Weights of a small GPT-style language model, trained from scratch on English Wikipedia.
Architecture: RMSNorm before each block, rotary positions, no biases in attention or MLP, untied embeddings, normalized queries and keys.
Training: a variant of Muon for these matrices, 114M tokens, 6928 steps.
Each number is 128 + 32 x the weight over its row's rms, rounded and kept within 0 to 255. Layers, rows and columns count from 0. Numbers have three digits each. The size before them is the row's rms in percent of the matrix's.

# layer 8 attention output (transposed), 128x128, rms 0.142, rows 3-63,66-127, columns 0-63
114:137168144144086102095199156130142108119141157056162081097167148090159156132157157162101126186139093119130077153111193139124144136162099069112122045163155178100110157122152179135144161096117087
118:114132182177101167136161127174106111111127091134121145118113133124148169074159201166128084060070095155077147075083148120097106130093100132093142160106129065100123130153171140089150062125098068
121:119167127096165108165156132088138120096121147119151118095115092119170100082121059068158207184114157165137156081174178114127150125100161119164119142114168130089102116146136144123163155073168135
123:119068160134119106129100131138088108073118149105160154137181095136124152230126102118146144181117141119085126173126118123055076121119166088142091093151121121072097095185159134050074137140136112
123:195031130115149156165106128165134118128121108105106094159192152131085151116089072177157160168125143095130128054135172141086103091143162140113142158085157123191142135165096134160119154019091093
108:130150071135131098149121139160132118107147122142052108138157153123146194134063147222097110104079197154144157152112097177158122122132194140173132085113105090116106091120172100194123118138094129
130:117154121155167099163127125114049100129140158154148185116091109124163160149157105150092134165144165067128106158128133135157144121053174120106090075184136169105147158162152147193123107107142093
120:111183128116162100125144148127119122094132139079047133137096151113118072111094092118153147176142106135124126046136122145044148152158135112131160107071083131087160163077161105101094158111165113
124:093139181118114079081079112094137122147138107194171224167165078178154128092089161177131138143116163105137137111104109142096102192134130127150162142150096103136120149144103142118124190089106175
127:145095160137108141183153091065095149066135057166118132102106134141136101123108106139112197194174143194150111136116116106112156123174133113124114109125093102192138048226139144110143092106177156
120:100173101143136184165134139110085121151135156096133082091143151079094156129093066182089176113120143173171172097120146126176164067102126175128158150101097183091092191182083103108123102147106154
127:153125119125125102134159110151107156122121054150127203119132139111122174156121109187167104107161126146113164163135186143108097145126094143130099150167147122143184156145089154145115128083123140
117:138183174140144139190107137121169144098122133142124143103119111097102122064098124133148064138088092084177113132164092138135148154173122167159177139143196115120126115140077116080142134137157121
117:209156165116130106122159096141104124118102073117162123102175087167182108134073131156106144144142094182105188124119145099122137096112169081170160212114142128159090191090146128074174103148176142
129:143163098208110156131074128128094162120104147117059126160164083178132123105215103128136113107139182164154110139138097125082137128088115156100120117126128157098088116133128124104131151101124145
111:142117130105151147106171163112143141098152127104110084120069181119085105122084144133132119109084086155114161133129121110158075127147121088143088129142125093123148134113121174118069134129171073
122:115107099088127114182135140156162152115066105161153087153152119152172123131142123156189156117127139144122133115124069172157123160108102077135081102100159094160120091165104167161120133113147089
127:160129074127122077130122142125163115139081083148202135140129138128095155099124178167125112162093141163126141094099142095131127120058136134189169136145124190154131143135154142165079104075122097
122:127102142086095092127175122154084125126127137147131077147136138156160111090132155145095102155155142062101091130106106160100148112045158114094123063151171200104198124194105110063147170100132149
130:146156080115097158232120129153139103111144219101193112096106091141136132137133171110141131060145137149107161162136148142149084130132106187136125153077173114116163102132142088098098141085154124
127:080110180148130143165133089101154120090107149110144133121126124120105113174115104111146135108111170150125080090112110152150141142152145109131114162118065144154247181098114146141152111076090144
113:129114153100157088126113082098083054124162099160089139128086106108098115164113101128165133092127152134097142122109088177156074047063083086106182071158131131151147125177144167085106086078148128
125:107131151102088164130072159060086138135073115161127143194114162196116094156156134097098084192186163166094111091093083168129160166118118118111095168137154151116138130167201134150068159205093170
122:104102142168103121129164173086114113174102149117191132169163099168107171148150122139118134074105164108099121080213060098068120108127185127136152146155106126138142088132085170140153134155149139
129:157166122171102133203162120114150137136123110152160122081215146110111123148134128116116091077100154099133139114078143132135139146171153099143131107109132148184146047164128108081127158172147153
122:090166108116175190128152129093061135116121161094158226174112137090119141070150128108158100097120135144085167068120111100119125165134182104143094152104161154191148090166111116141070142146165095
130:141123166139134231113130135139121123200101137167110118134140149102105127099099146111128123111011103117101064158073116144093164136138077141142114174145123176110075158171122119138156181063158120
122:147169165107128155205039077131199142103106083126146065083120152133147169124162136164140157152152137125165121081129177102098114111118104082145100169135111151121166150132139126068166108097119152
129:085134119151204081149108152169050109171108092139110135157111158140116120130127175167142140084096100114135171094130117115138137177101054070077120201144159150132129103159053136114115120150139100
124:122105070095205053110174124161154146097102149206101161103146092109093114110134139180091097165172136146085097110131129146100131134139158148168085121055107120137136097120110148119116184088123081
119:130136102131130124056108134143128124111110175187178125164196105134161106071156104120108109102177106109160169055123138153167151167115175119164146107136119169043120125100129141132056120136117123
118:142173128115138157073191160093114175127133142124142137124156202115153164152159152127072181147088157146150161166057096081129134111081152137143178167148082119172161131120089100148152164110153082
123:147105141168140128195129144120142126164146144151146124131092130116151123165105115173108116150165120095120156103092121132181069162100122124178115077134166122066137064099137084134185134135130088
124:154104116156113104130138119159151157153131121135078156080135134134158095158155158135135168112109110140103124118115149147099148144136137140111150105146114131142102111135076148115103078186145113
125:069081127147142135103094147178072142166118113085115138111137179112149146142094126209082054109156117106119122061107118153173100143145104150122162119140134093115151077143198117128122081078168173
118:113186061099152119189149136096115110120137140113106219092093103136135114129152209126137116192083104150122078162129157149152105123150118058129100091139094160118183117105159158092140147080157148
130:135081113102167160098173161141187131108111097197126103147096132142158071130128145146142112141087066170165122101108121121106074126061138134129155122141140122188164141114146115088135133116133219
121:132168170111120157212194103119130161173163117141062088140161059125118157159190115206096126137113054147164121116135139131147070160144144148106154153098087138113117169157087162168121151188118140
118:152105181113150131120128147161131198158108170066153114070101150117117098156194182155108104178098145119087158111126134140075136134080065149104128113154104127121112105175160124157135151141113131
117:172081158070146091204177115124148203144157176127119200179109137112109096097125075132111096168079142172113129156112113095143122084158169124134157173104078118100109080096085154118147133139111160
136:165132173122141120140151105114141138107117091136121105187127148083082060094146084110141099065147077102161089159079134166119078095063103107110081171106115131120130092142075153119127115123084125
119:132106138197143074197103133163119165099114127124144129151100133116135095104117152151095168192106153126129125120083161143141158096165118147164200094144147077113118186116125154154141147117156149
115:110120035105107105098165173139096099148092105123144148118105156150155200162126128126091128130150090149140126211137146164151171152105117152126104158100112132130133108118121140119113146126121176
114:148103102145111181153057156171197157164142126148175101133105138150081157091178207125153121173103129090111114155136167104136161124185135149095103107146107127191055143134114129124123100146158165
122:088132088138126096103045141137121146133142192116126053105166128056138139120166140131084152149107117128084112136164062103129101100101152109108158107105133128127115144110142129093164199124152109
134:126146117146126134101123120122128118125158141181119139126104125199054174120172091173100155151140143106079162145043126117117123152075141174101177114105061175124132119045122153123139089083098121
119:122097151153144171119145144107133161091104133168057086105154122159107129143115135055124227139128124125111136120190209125105077176068097089148116101142117118177142149162143096076159117139119118
115:127151165138139077126152109084179092155120113085169113125185196118104129095148166123166125150130125168138120110136142130080150096123112188176122133066087118133187097133147113147110138075072123
132:147101102153123150153175133121049123097123165152158115136066145115140130143151209042166081141150145107119097087137130120132200126146129109101178162134120122107132129091100131136118186082104162
117:130089104125086101112088097162123157167134114128180192107146155128103089077128111097149103130113139178140104141154113053147115070114207130155120088174152127142108145121091093178161121160133095
124:141162160121062100170139138172157084144117079163076138105046131141119140159147127134120100126108148085103111083095127130108107159163157106108131114123103092097087173095092111107125193116087102
117:122116103096096089111149168119069140128160101087186093158122110155051092144098137098104129160148114110120172181130129120171122140221120208089117192143083110166145104093151164117143093061115096
125:081117105135124093084116155107152108093086142189121133087134067142130144120129186130109157098140090129178132156171086128090153126154094146140106207157149126161183066102141119161146129114140112
117:136116155167144150062069104091108114108126141102151118163180114143140125176150125120097161122124117118063180101166126116200127137196124142145154099150162085122194142116081162161113153165152107
121:080185119133154196181167144161135053097136161119126086165131139106127143111097112193138147127172122148100186137131133139116122159099130100145127155172127153163113156100210176094127158132146123
115:162078101093139117122065107144122106170134155087103129161136088104157068138123120069118094159133087167160115150081205084126138146075117124109131159117092096157115079089154141110083117116119160
130:125129129134186140153138085163118064115115004098140105105138129123098085089066231135149135113172128137121101130122136151115166156072132192139112118103117114091136076123145121126147114136158059
125:098149150117131184141104133120142188092134142115143195101144123120141085132139148109116113130165145084123134179109116113182118121116090188094126171113132127125183168132069126157116158112150133
122:148202162176107126126155123139164081049103147074116169149190095135109124133150109149100090200140103164122152141111071133145193130107109097116129195124134118135100103124171082081168128059113060
134:150155084140095058103098167088135068094119089135152067164087130125138113151120097127152151152110161180087153126095124155108102146092103134147171185163146156119101130119091182165139151118108183
123:155141148130169120121131115186149125176110133144096185103170119117181104105095116073147204140123159135121153123095127165118162063119074136098103079122078131110141082166137094144153152112090171
072:126146136108111158090182156078121127205096123130132095098142113141119116125114161112123108110163200164115148108101135147165120147059177089066118121128147124122134172175125137189150155160152156
077:190084146150135162126087198173148128074117119203134213109165138130078142150183098067112164121146136124078088093081140126157149106047109099169131154058144136127117121097131150064141145129134163
076:104118141100196119144120142090153095170057137097128118141070154133078113106107137103135093145131212084189160176196123158122141157113155103081098125138138157168158156097099110105141112120164141
069:125096191146139119135100082099096169146181106153121172111099069094132176150136151184130089143105081106152164110093121118124117122151134147132157096149175102144149142142154139121052110135105080
072:140192105146096074130117128113174182093083143088095144155122148164111111102123126164130081043144138125138122094177132106110153114079089107049188102120132114190203138128126115144179131090119150
067:124226152099137140106151145093123098139087164135134165080117179157139079109140171144097172096125137153212060202161119118161097139148096152151138127204138108133051118132111133092130125118121133
073:139048116110108165157108112135200160130109098171099137143123133152120097134130163079113097142166078119077158124096118033153134105131106151127090108156157097113177087112134129149102174128078131
069:145149096094130147146100123145113127093122106120116081120156101155067132113134152129079145125112124138144165076156082148053132151164109147171125152117096113184135084142061123119120133114161161
068:116142114143161115111129111126139068170162059172143126181124105092150157171122139083103146073122149146158115181157123193139078126105104150137122194076129131171106098151092136092184154175108149
068:147092112163147153156104139138156182091137155103145093072140116095116123167164152085142061124159141104117126132146151107155149067144133161123115123093138160123181164114141130140153078110163070
071:130169107107113120140123091190104077157167131098117165104126120119063099119127171113170089155069083108099148171114066120112164144119117184141133152125087157070146112121063128141089139090130126
066:177123145085161183127091080090152142101160150171074135128070090120119133159140154067103132139099166138169122133131123150115085180167137061114128137136177127162093109178123152126092163137135113
065:192120171087146134112152155079179102148132141108101074125147113132082120092121117153155133109147125143147126131153108127176147174171138138207137117103159143137127146162134100120133185151101077
068:145123121109116114169100109183090150172149091105096091075120062096175079170110120127109109072148190132139188123144167139135181118080089099095146139146093102114135148125159174137133147119152108
077:094141123086161122072157115098128153163110187144116128142097187145117113056155139161104134155166158084190130129138103086172086138118149154188170109112156102109086072116078121091145110106115096
064:085096196088117166137122125086128065123139157185144146132137166081123095168117145126145163190163042068092131094101125125180093071128166114188153158091141138105088131097163074126187098139111138
082:168140148124118087105165017090100131124081132089151115132121106119185150132110133156172102131109149153165125098146155088117143142085123078165152153087106123136069109183111116067144106122072177
073:134131135127122151096130137128057147202169153095141209112071138100161142139122117126079166102144133084123123129129135094084148143133119148104179141091141166090082125138080090094165159132099167
065:090083120124115140103153153183124115099112152091121191095119117086088140124124098110135140096129128146079133128131114128113173148167131066061062085097122153132068173133083134108125130166124171
066:161103153153131127140130124111109088183139089099129201121124082099125138073118144115223088121068197195140187160134140094124143171124070190133086146138116114149111086078173134076166132126111105
062:130119134107113095090052156064090109139120079174152162119148149095150113147143127106165128194118080150123128129129151084099142157132126141128177161129097092127092155132129146106234115120167099
071:119149108120134159110153075150148128133216136155089163119131082112069143087147151122111115128097138141133098175176095163176139119090094158128185123109171155162107067120095107111092142145029127
067:152098123192114167147103123123133132081117047128152177133149145107131166087132157118093145144162108160126148136127126100158205171127172123114119138145102128109140115053107115165125147154125088
072:095091149155177067116133106161160163127131137108135106088156111132130152100088150178125132089137193118141149177145155136108110079119140091118098113189110118175146107061062133125092111096067133
074:117081105132129119147093107129141145118180180119042097040073089114151100160091129117095144153187089132210131131078216139158133103142151161159121121110103119144108110218131125170088096123118158
066:125073126084197071065095121096109114119172132125116153148080122142163155071145117151160111170144152148135137049127121167104100121073146142100170096135127134086122146145122136171126108115088070
069:102091158124111078097108066151172128117177132153150117142091082126115125158135073093145125137133125120091113154151127124131135195106053146093139107105123088126125196120139189107092135138104119
069:150097095135147033138150141115134115104084119109073130135150144071126178114139156079184105197188108208155138088150074132187145137058157121134128119139135086133145107128108139156139137159114175
067:117096123183137104111203149156139175143142118168158156198205073108105154139115097096111089115123059122089120177115159107100124092170134101083160139102116112128105119144156118161081115164107122
074:145114157073073119172104133105158107113148115153101113104171134115143149072160131125153191179142068130088135124112064145119153085105179175229109088083102116109119173133148103130116155162129122
068:115146143120081118147178100101147094165132089050146081124153071183094160114129154072137089149163217117157100087123097109152160046098146080084163141203118126168088135158086098162128083147109166
066:170088131140109102153185113111089103099157102099086147109136155146119106155139097174141151130140199217104074169116123149099095075184154126106121091181106141145109107095038142160162167142172134
080:102143108101125116139116074165140093164118144125174088140107083152111154100101093135103137103126119154141086124185180142170122133157108106103166070133152135119141138156146114121115040141063122
070:127085152166151100151138078130096114090082108167051177126174143126161145077179129080120143126089102136118082147102165134148153165084098063164123126091132134123192161088105132085106118132111194
065:057157116099141102194069125118131110126137077126153148139177067150086106082155138160104168192124210108145167134137120086128112113117132131111132102129098140133163133144153101176170127126161084
067:164182106081133114169129156128084113143118133168166125103172070143123114099158112123172184153152131129134084150095127136096124111142131173095175119078162136185075134107100133116134168154120132
074:097062144123138105063207137165088126153153132055134040161127126174107148143052104140154138144161140101188158066123151140103147164162166122122212095138106074087106131118099098139089076136138095
070:157127152188154097138122155106098160090128143124095178160094136175092148066101106112064104141139145126100108126149109120090172098142093151175093079159142142097079122152151135187101125193094112
075:097128112125136107124096093150122133129132142124130177158120111091139080155142158105161099093121109122146131147087109085129174087119050060120156123132162063174156095061158053102096135092097150
068:134087068134107050146185103116092150079121133167139109135104072092100124108106121145163069137138126152121102152135135165191161095106141058112121154146140043139110120149125169133103102117124119
073:094120093136116108123089164109133046123149070144093092132185105165146172081164149124109160126163087121161124134103178176098162142133121140150119142086176181135083158169112164112119132088178127
071:126050101143155135153052147143149132109106129125123100079080095160131141142165191095121137211141157152094160114101179135131099142144169144118155100172075108158129153145146150141096139146136107
070:160158152149107111128125184090140117108109102102098103134136121074149110139150038133142090101087120153131138193166132099090091186121164159073090169109182141125125151131156062082134116195139152
075:123147145130101076172046074075112167121133130168091108165124086033127124110163081149188123106118093174161162136104067145111102135163118129129108131129110178119173141107122084168132107106153064
063:136079122161062117152155099082121093069104108168072184089120180171136118170122097138143131090158181197147126086124075138136110106145112094178130130150131109087180088120095126141089151138078117
075:142111160100149150112125144150092088116099116150116170149096165205126106115144174114153113081092130122180153179144094175161130153134127120148071121173086188127137122147126113093056107105108103
072:110091150119104089114129121139133102129146154097158142129138156108177046170099156130176129144093116162129131129154113111078108138172097072096108170134174066123104135155110095104147156180123121
061:141103095124140133130120156140095081119174089116188200133106162112085103158148164138080100076110095150131121146103159143168157103196124107120094169067117135138090088058138111155076155130156120
072:088106141118134155166126080126156134102077104164065115129119132121210118152145127145093087133084157032158194155106118117168127149145173062093123140123089142117076134110118126196089126128161090
069:121114174108165174125155127162145096069133123128124128145163138183112074133137150185119167129114101116149121117104095124166085112074112152170140106068161083145071130076144154089153097171124139
073:145132116116108143140120093138125069190112124172077136129167065128117149110100166148117149074168140140136141119125144171168105113147141085125114151127148116129184139083176084133124144155092164
069:124130082139108164133066179078099156149161115135158159067184108095135104119069126143159146118104049140122183131142175125065136100120146160099126114130096189144068089207139153156179132142151122
068:148052122116108136142096138122147147089118090125112163162109137129078127135144215159137128100086109123100172190148170084110173096054137075159137064171134083144144139161145086145117110195058180
078:103147160120155133155097122058117131165090117153094132170184211092108129098170117090216084144104183097109107129144157168149138154117130106110154108085121114147099139114123124078102121166102124
068:173171131165099113147123164107139108123149110149113081053070115099063112085110121071155148097153179157171113133100125151073104143106178109122092127139060196119044151128134114141136135091135137
073:136081122139085105133129125075109108112098118156108142095121098124195101175165137086123139129130144125148167139104129180115106076154114137089135135090110111163155136089132182161141084114151097
077:107101146128081199141184162070118108153145067150084125078111078075100181134108054131122100137085133139100164111147113171135172110167092141118097104102114159110135153184114098093159168124191125
064:106121106123102134103111173089133111178171181100117139156112091135067122145135103126116144163075132104070085090142080152121075127158168146166117138184156088129139125155136107120145124113112199
066:130086122123103072160115128179137079091113101155106148130120116106136139152152106157155130107119107181129104099125130136014145185097141136176151084088098143131143099126168117105111103156186178
075:102139067150099160136087133148142136152171106145115126090114191122105131107147130130136157085160117073152074120182158083105117068153207201134113113161132136139128130149161096195085095167127138
072:185096168160155137071151140113137141122116189117137080114145124103124143090126114146157129078184127116200107077102161098189093110177168127094125089091131182145122154076111118113173105102162078
071:140114144160157146093089118077170167084163195161078146156112163097106161083142139168087091127145218151170196140147143087166134144151126138139121096106099119125129169129080166100038155118097096
# layer 8 attention value, 64x128, rms 0.276, rows 3-63, columns 0-63
100:107080129107108112153160141121093156130121082190095149120101178152135149136130074104117103126135138145150243116179082164125143113109125158177166131131112103144142119105113080112086114068115162
100:173112133110125136095101163170078126099131123106184089116212134104134151143119104108132121113090172055104151200128126206134145127156168098143119183152080159131151095189140171110098137141129137
097:084058215115141124130098157167067123118168145101134142132094133169089116141121154152138126147198100082140118168120094138100094117125138122080147109112110158082197113131132118128120133112141070
103:134136170138156106117139129194095061106189091232107089138120159113077121120130137112122134138123183125135048163113173109126146129173162114098157141099106113107161151135141133153116171080113154
095:128129119158131131096151159088064138168116115112087062085173168146146145209132185182083166115089143105123141175113122195097104128103093142159110094066123099116115166085166073123127139174157064
093:154090124123111093193138054080146118172127081081125105169100118128060154140174138123116152050143118097143135102178145137145105123100108108114127102140157159146169163145155136084116158092109154
101:067062080122100114141087086079110111162119104140159152172155135151066142124150140116183126149064152183169098169126140124181093106141125174154214211136125092111120125065136191113124112206119186
100:131126162104155169092076143143147125153123158129207095114117107193110185174110150123132139071129097155092164105118096107070113105148179116108132122141108136140106110160096144122139118166138156
102:129165129169179123171159148126102063116157148134063152173147110113111111135106144116115221137133092193078144127103178110139181133078108099110122154135126157167056145148149189114125149086096134
104:094162127087151118120103121081115173075088131142133123137106104105086126122145192144074121150157121078111145128066114117099106109109080116075127127120120168117175160095145080084139120134117125
099:141183142150097134134154117115132126241171098089168088129125094170146136098132121053134143088184098117119112194120143101168114140147126122143105070160082088090144114120185143139149109179149140
102:146148167130138127110075140108139087185068169110140139145144131076072123149186110120115115136108153065138166156107081100194119116093144110143115173104121144129110120120092095110133134125157090
097:058148131115137148096144141051132139063152186094139172182166087107104174140127074127123133125097187128084106119114124131088180165099140105124123158126143093082153139149162100144111148128136130
096:165099093166110143115173133108135108171099110122172068151105077132113152106143135161188143152116155167133184123106105188140103151170185136082107115137107159094139090202162080126179174112092151
105:123121053111147084041118134147132177159160145154149114146056161087184105141097151151139187146121133159120098128115172108138118144197117095181109125101125120109117154106124155092124085125182136
096:111158091154122083123116089156086102151135159130127158144111105140176151165134096149159172173109155142159145113107151145160137165140126103106124133160145072138184126149084085140131125107129090
097:181138150205086165162104177079150125161095142112111146124094116100100120155130124203134146178128110156085120114143143151086143078096143109160137119156091102080155123103140156110111112090176116
103:120120149215108170181162136044104135156136174121145151075137127125121152148117166151111087119151145101165082136125117127188105132115097062133162117117172099177130159126103135176144147098142128
099:119078075144134113136188175124219137075147143174104082097134114151105141147180120132089104096032082149145138124098145137145147100154127151131107151112190093104177114128138136154113039142127101
106:133105200125111138070196091092112119200082102184136178166139111156115160051152152113130136169103099091099108132082094131132178149133180119139104142143073142157134168174140155117153076122160083
105:147206121152126124148128091074124137139106116221102142112127107156105119143045129166152164073112116118132180102159143092110089144161121172115085186078147157096151122111094163097122120144124105
095:118074100134145206159138164154100061098076146180158065134142109155107115111236140186127156116109155135155109088118178112108135093133120173115118113121148167117127116129096145148146122156124122
104:149146115137163107150198117146115155128172137139138157084114127091119168101139142081089142155082142114150177104160177079125045099181188114106129087164136103071143094110096139128167082095178199
095:152115138081161152165154163138129103150175100150106132163163142144150132164111074103202153148087101085120097139122137158139094060104081077131114133129166142136114092068125127125106144174114078
102:154121048121116158113154161135119152158127105148089175141122111135117157166134157109108119183104179102152092162191127121110144137092163114113110131154077164183135158106081110132179140188137124
103:167117110121164134112132165108084137119100159081123161116160089161100107199063059090159097123089130145109104125094120097173149103123157137083138168155089123058098163072169117151147103087102157
101:132166149088075126125207189120101152109189098131138111205122083137175139134142146073084152117117132129137139102112109158126182162110172132173102060059123099086134168079119155132148153153126138
097:092142112088113087170186138100122148161079163133082146137148165173105115128139159193061116101106138090120126115148130145151149174150122162122102147124084176100196073137129062199095194177192113
104:136156112117111195112142107135144212146114142111079131113171125057146035139180104049155145117085133111179072124105141137095105145153112122147102121157139163135148144163100120101142141085092107
096:118144160156160139123038144112165141134137135143090104136198119144086132088133102140112107088115091169099182144162181144134173097091119142157133120090126147087205160063123127188200104128084134
099:082128100158131104134081113166123156151163122138089143145134111140086143133135138121106170110120154128143155171195094121127126140115110101094136171141105066155090147113058139172116051117090180
097:180121125133158111167102095118107135131106110127161118142162154172157140139145103169166125105171142150145151062126153126091150107084092095168066144151121169146126112125114117146134117166158146
102:144099057104154148123119096149154081121138132109158126141133105124069156086072130194160103095111122168226059056112099123131144087109120083140158083185108144114175161104128139123118116075221129
101:122115070100174087115161129059180110108152159150125124158093133079154181134131126113107163101142126163122118172134039120134136061172143137102165115175129143153120158090148188125119150182077122
103:151062068125158168113122098085149148126154145103133113061099109139148107143191145099182157119145116122180098206165140127154172113119165093113110140134129148081176103146070138089147167153130129
095:123184132157083138182107133095128104073123147219163083150106122108123083133206125173103137152185119127092116160133143175136155117159177157130102154169130062139106141128112140192158166088118121
102:079122132121095103142131109191151102106135131162105088076144092029149130125144095167163187153137155080105154111172183120172132097086122030125124065122155139132157164160125076113158064186099104
100:150154181097094087141084179094116092079131158139090213112146087158141119118169129123129086106165177065070153150105151160182117122191113090095143103160164133133081141155089148110143116194154162
096:099177106159147166167151171115143125105153172182164176115121172095178179096115153168116118096155144140160103120116126136169135094069202134174110091160101190055138122131114095130081122097129145
101:161117150106128133072106146110094066148099123102122153117115123140125135158141156129129121192115118124096114119121166131113096136094185124116098074122120149152202097068128119077131145149146117
105:095165155085091158121112096140154120096133177110131147147130096174156142092172126131065203127036087145117164151129119070088189159142127103118128113128166213155138132157156135138114087148205154
097:184149131092164109179149166082114105145117150084099147166097130139112144131176063209158123170148144085128128105152162129086125110123117132158093102143098105140122122048163193058125095144099130
098:151114155160115112087130170124143097083144148112108142088163131122175136124134106107150108181142094141137179196156094079133070161119113151193121130178103117179121084118066171137123167106112112
091:184148169140125145154151142114099170105089090117107146134040131090134228116111108113105122059118172091105116111099166140162145079118141150144159198122147154153201161071107128172139167084119118
096:137107178092130142151151079150110144150161155154096097157133153186162119130114132112149140064134087131165129159073168143113135124137176124111107122150179166142095120061071072093129040095136177
107:133106151143096103174092158146023119118096169075147105171085145126129145155156181118155113138153084169153152068191180121129118151155091102136114115141124158122139171139130110146115141170090190
097:092115159123070082170139121130113104128147144147128102122097118117138192156083147221191139127145162107171122134082090042084204149176115151127136132145097160099132123119157078126110162126079168
096:154119140131108179081111125058033086133123118168143075086148161139146219161116106138144183078128093121117133171120127121150071153097057155106119152190141105107144191162107101153163090123177142
104:110086086158151122120117155077111161132119112105128133086167106109155164142069148152125174146144163124129146147174109120157127179147154141172137101158163179183130082106168104103150058135124134
097:178145116142118097160153087145145073083123074113157160205133097079156167150151124127171142137121139134112064100145163136105121117174094141135177061088123119146110109137089126167152109129132074
102:141099139169117162151104144135126150093127207130140141159167115091070185055070199100142135095095123063119112147104208168144154175111151121099094094132117079176146114121143155122092117167137109
095:171085140111177110104081144102136106110115121165100120082106202152155191111149130157115110188119104164100111114145117127142194145119103116127101131110135140149090119178113164089188095090113061
102:089141170083149134163156157150114188117122125048153110104126127099118087120165078146131182133076122167146135072113154182106141154120133135125179175201143130087092091150104137126181130102061081
098:144116102092116146101184126106148132104126180147141137141099125165098119077085057115160122138127123184141213134116204120125136101096092071113163150088151114186100076116063097078087158152141108
101:148139106182120075103183151117080139126116148159104137118160109160065091135128055096203143133165140137180098123166087142065095129093128141130124107091143171116174134187104142110123054150139169
095:148131133070129124125123099152139095114086140182116124097062153119160103147125135125149173159170085060125115139113115177149115149124175170122133143138110122115103184112127144171078066185092176
103:154120104088087086133107075104139109144104190120146126114136140112137156116141077104099115113135154188116131200100146126065112099150153125162105094088138129147154114090150132151138149103095074
098:176183139146145042133126139113162172118142140106164136125108201136114142091174134111133158110073106158109176068141098094151182167155129094121131160121129118114162108100106174128200190129150106
101:152072109170156137117155093117142124117152129101128147107159080156147140110132107118156076100092102143095118144144120176071091095066179173040123157144109150136067185154133128133134158159138159
106:105102129081104081132174185192183131112084122148104168126174098158048146198081153119172180115121091151149156123166131194158111175125184144140141122115128093137113117121093167087109143101141053
102:096120095103046121125088168100073093133095152064180091103053139117118110115122150124178091076126117170074102128130108141130163196161180108110158079090158155125114145101107126108146087166107090
# layer 8 MLP up, 512x128, rms 0.181, rows 0-14, columns 0-63
096:152093188146115107108171132106086078193127102149082125059150098095151128123145154089158108189117162104124098123099160096110078093132186089136128105115133136151104144071118134155142152109118128
100:130162156161118126090133088143097135122186122160163146204150086113176104141173160205149054105098140128117156095093105130119130131129153142170145111129112125186169106151159123167157138148114104
101:145134162157144152108170167154098094194124112083087138146118125121173171111141129164119102153102150089152124103167117136097153152167165091121131133074101129127120119090197142122091082062107086
096:176162107122087093169130128172132127087170097087090151134160131089158139131150154140133208068156153166156108124170064156132169137109097140197132166111134151113117132174132164128155097137065104
093:192180148193096095108193134159108145155115119074161110127081129182069167095131157119103103119079157123125147144171122107143128200089135188110130148192126179087127130175130131160172138101170089
099:130126143187079131130128102113119111145088141125153119100122084149078130128137088114170115121096131124123205183151090175124101137140104067185137154127119097114152145093187092113119163152120140
094:059167135146128101163125093125102159158107143134088136144108119172158123156163126174146104180138121166164191168075082113117097157156128120130153154178087162175093124134145125199154132125137097
097:131149099113121146144107154175147088106146134089122137108102168150122147155181170114156114127162130196087108178159132140141128125137102159146151155113092148163105124154064109157176109133177136
096:093078088137132140149170145101085074123119154158140177155061115113150140224155163142145086116084089131113119090103109172069101124109136050147114118098123120110201145115102113086147159139120141
104:125111076116155113077142115151129201176178120192106142115136136160145098133128126113141203083122144190100063124117153159111104094137142186145129138210108157094157119150154142076095146173156149
097:130065098167067086078099113091134096090190141194081109170140136102107141083152161155106179137058127113150106125158126161166127154078104095172134158129115178166163106148134119192127101151156141
106:092191181126102108134106157132095148124093127152141119101129090117132178141145105112151136130136091162119192171130164090107086053115121144176157076087083160119090096187166140139159127182137177
100:132144221115143097151170114123097097164142156167134139062054120156110155157141166142112136126112115173115096144180138133168123065125107126168124163137197148147147086181170136125144168189075121
101:134141126131136050166089097086100124197116090127138136080122150122188106149147127136146160144201111189116103099146135174112118118170144179161053180135056137151123108166110154091151146169129062
102:099097116124177194149102177145124064139151181165183124066128090130188149099136096088107106097126186152130097131080131164120170120133189079088124103137096096179172102123101145068138137183158137
# layer 8 MLP down (transposed), 512x128, rms 0.139, rows 0-14, columns 0-63
094:104160135104102124159115139115031130138218156126092152180090128192159120135045086134109141110125139135102096138093072118101149194124073153114156053155113169125135147160160130123095114204106114
106:133159174130198148164114119115124149198127118112130145012143117106130135123092132078113103139160136100185048132143131130125109151071063109135175107129111144044115114116100164102143167106130162
095:077162094111111123152082120141154206132127132123124085067097164124173138096153143096103086124210074092084175130095140091199107116127112150153152122162116132140139095157122089120118125119117149
102:103103149179181167100165121154145113147087155112158100120112154129088128164099084162109062139073111106099200121154156114164116173138134103073059042177097130130118138147082124111105161136143112
095:200108137096195134138108136086163122124101118123148150156178078063181140139124139145117153179185072102128049098098103126147080114136119062109134100144105095134122146121119108108155126160098099
100:086097131119135168129162099165134086100090161081116144117098073108102177153139183150153166080135124132170139140086152175167143099049093138125120137113172167174160153182101121141109145067081157
093:164116086087096160140078181111139110158148123110118131091134152113086159111103115083152113096094130105080098108123119121125127093137106129140099111095169074104163107131121135068070125076141154
105:162111143166170144147115174147095129112124108121122119126135157127055199203101169128182069084170143169128161117149103057156199182158133103135141165108115111109137115112062077137103088105122150
091:122140143138092096077130165171133099151101122161154123157174083139106185107124133117141155158170188156092153135109152057194199134146085153148167078153125141157088123156146151135133076116120087
103:153150137114112147090144106101169126093197106146088123148156088162136120152176115102075098166135100100151101138142144097163170123166113101114196156115122136189067114102118162152138138064089134
094:103151180146150155147172158150122186139108143101143118080073178119112107212110065132098107114122111135104138133146113079134126113109144134097080115105168095139104178138105147074106168144107134
107:143087140147153115094166141115150096115073154103104131150091140129148049095122137179099108133109152093161086167152148163180210165158078060109127104163132133109107136159080069102130141092150094
100:103115173102098111066137122153142092126177095064155154125175163132129139151107127081103089078121071146169128118100133104102134067121112118151151161144095095063105142198106142130156153127158162
098:166139151113136145068163152126107113176164098147140173129146103079157116082136157119103143085140096064144145137144138084128117116092144097124107107090120106131123155073178119185142094093152136
090:135108129101146100102171083142147170081107092094087119184122154094082137118165216140137114165111160084133129067178086096120123100110123149152126135113089135101044142155126129118145115112100166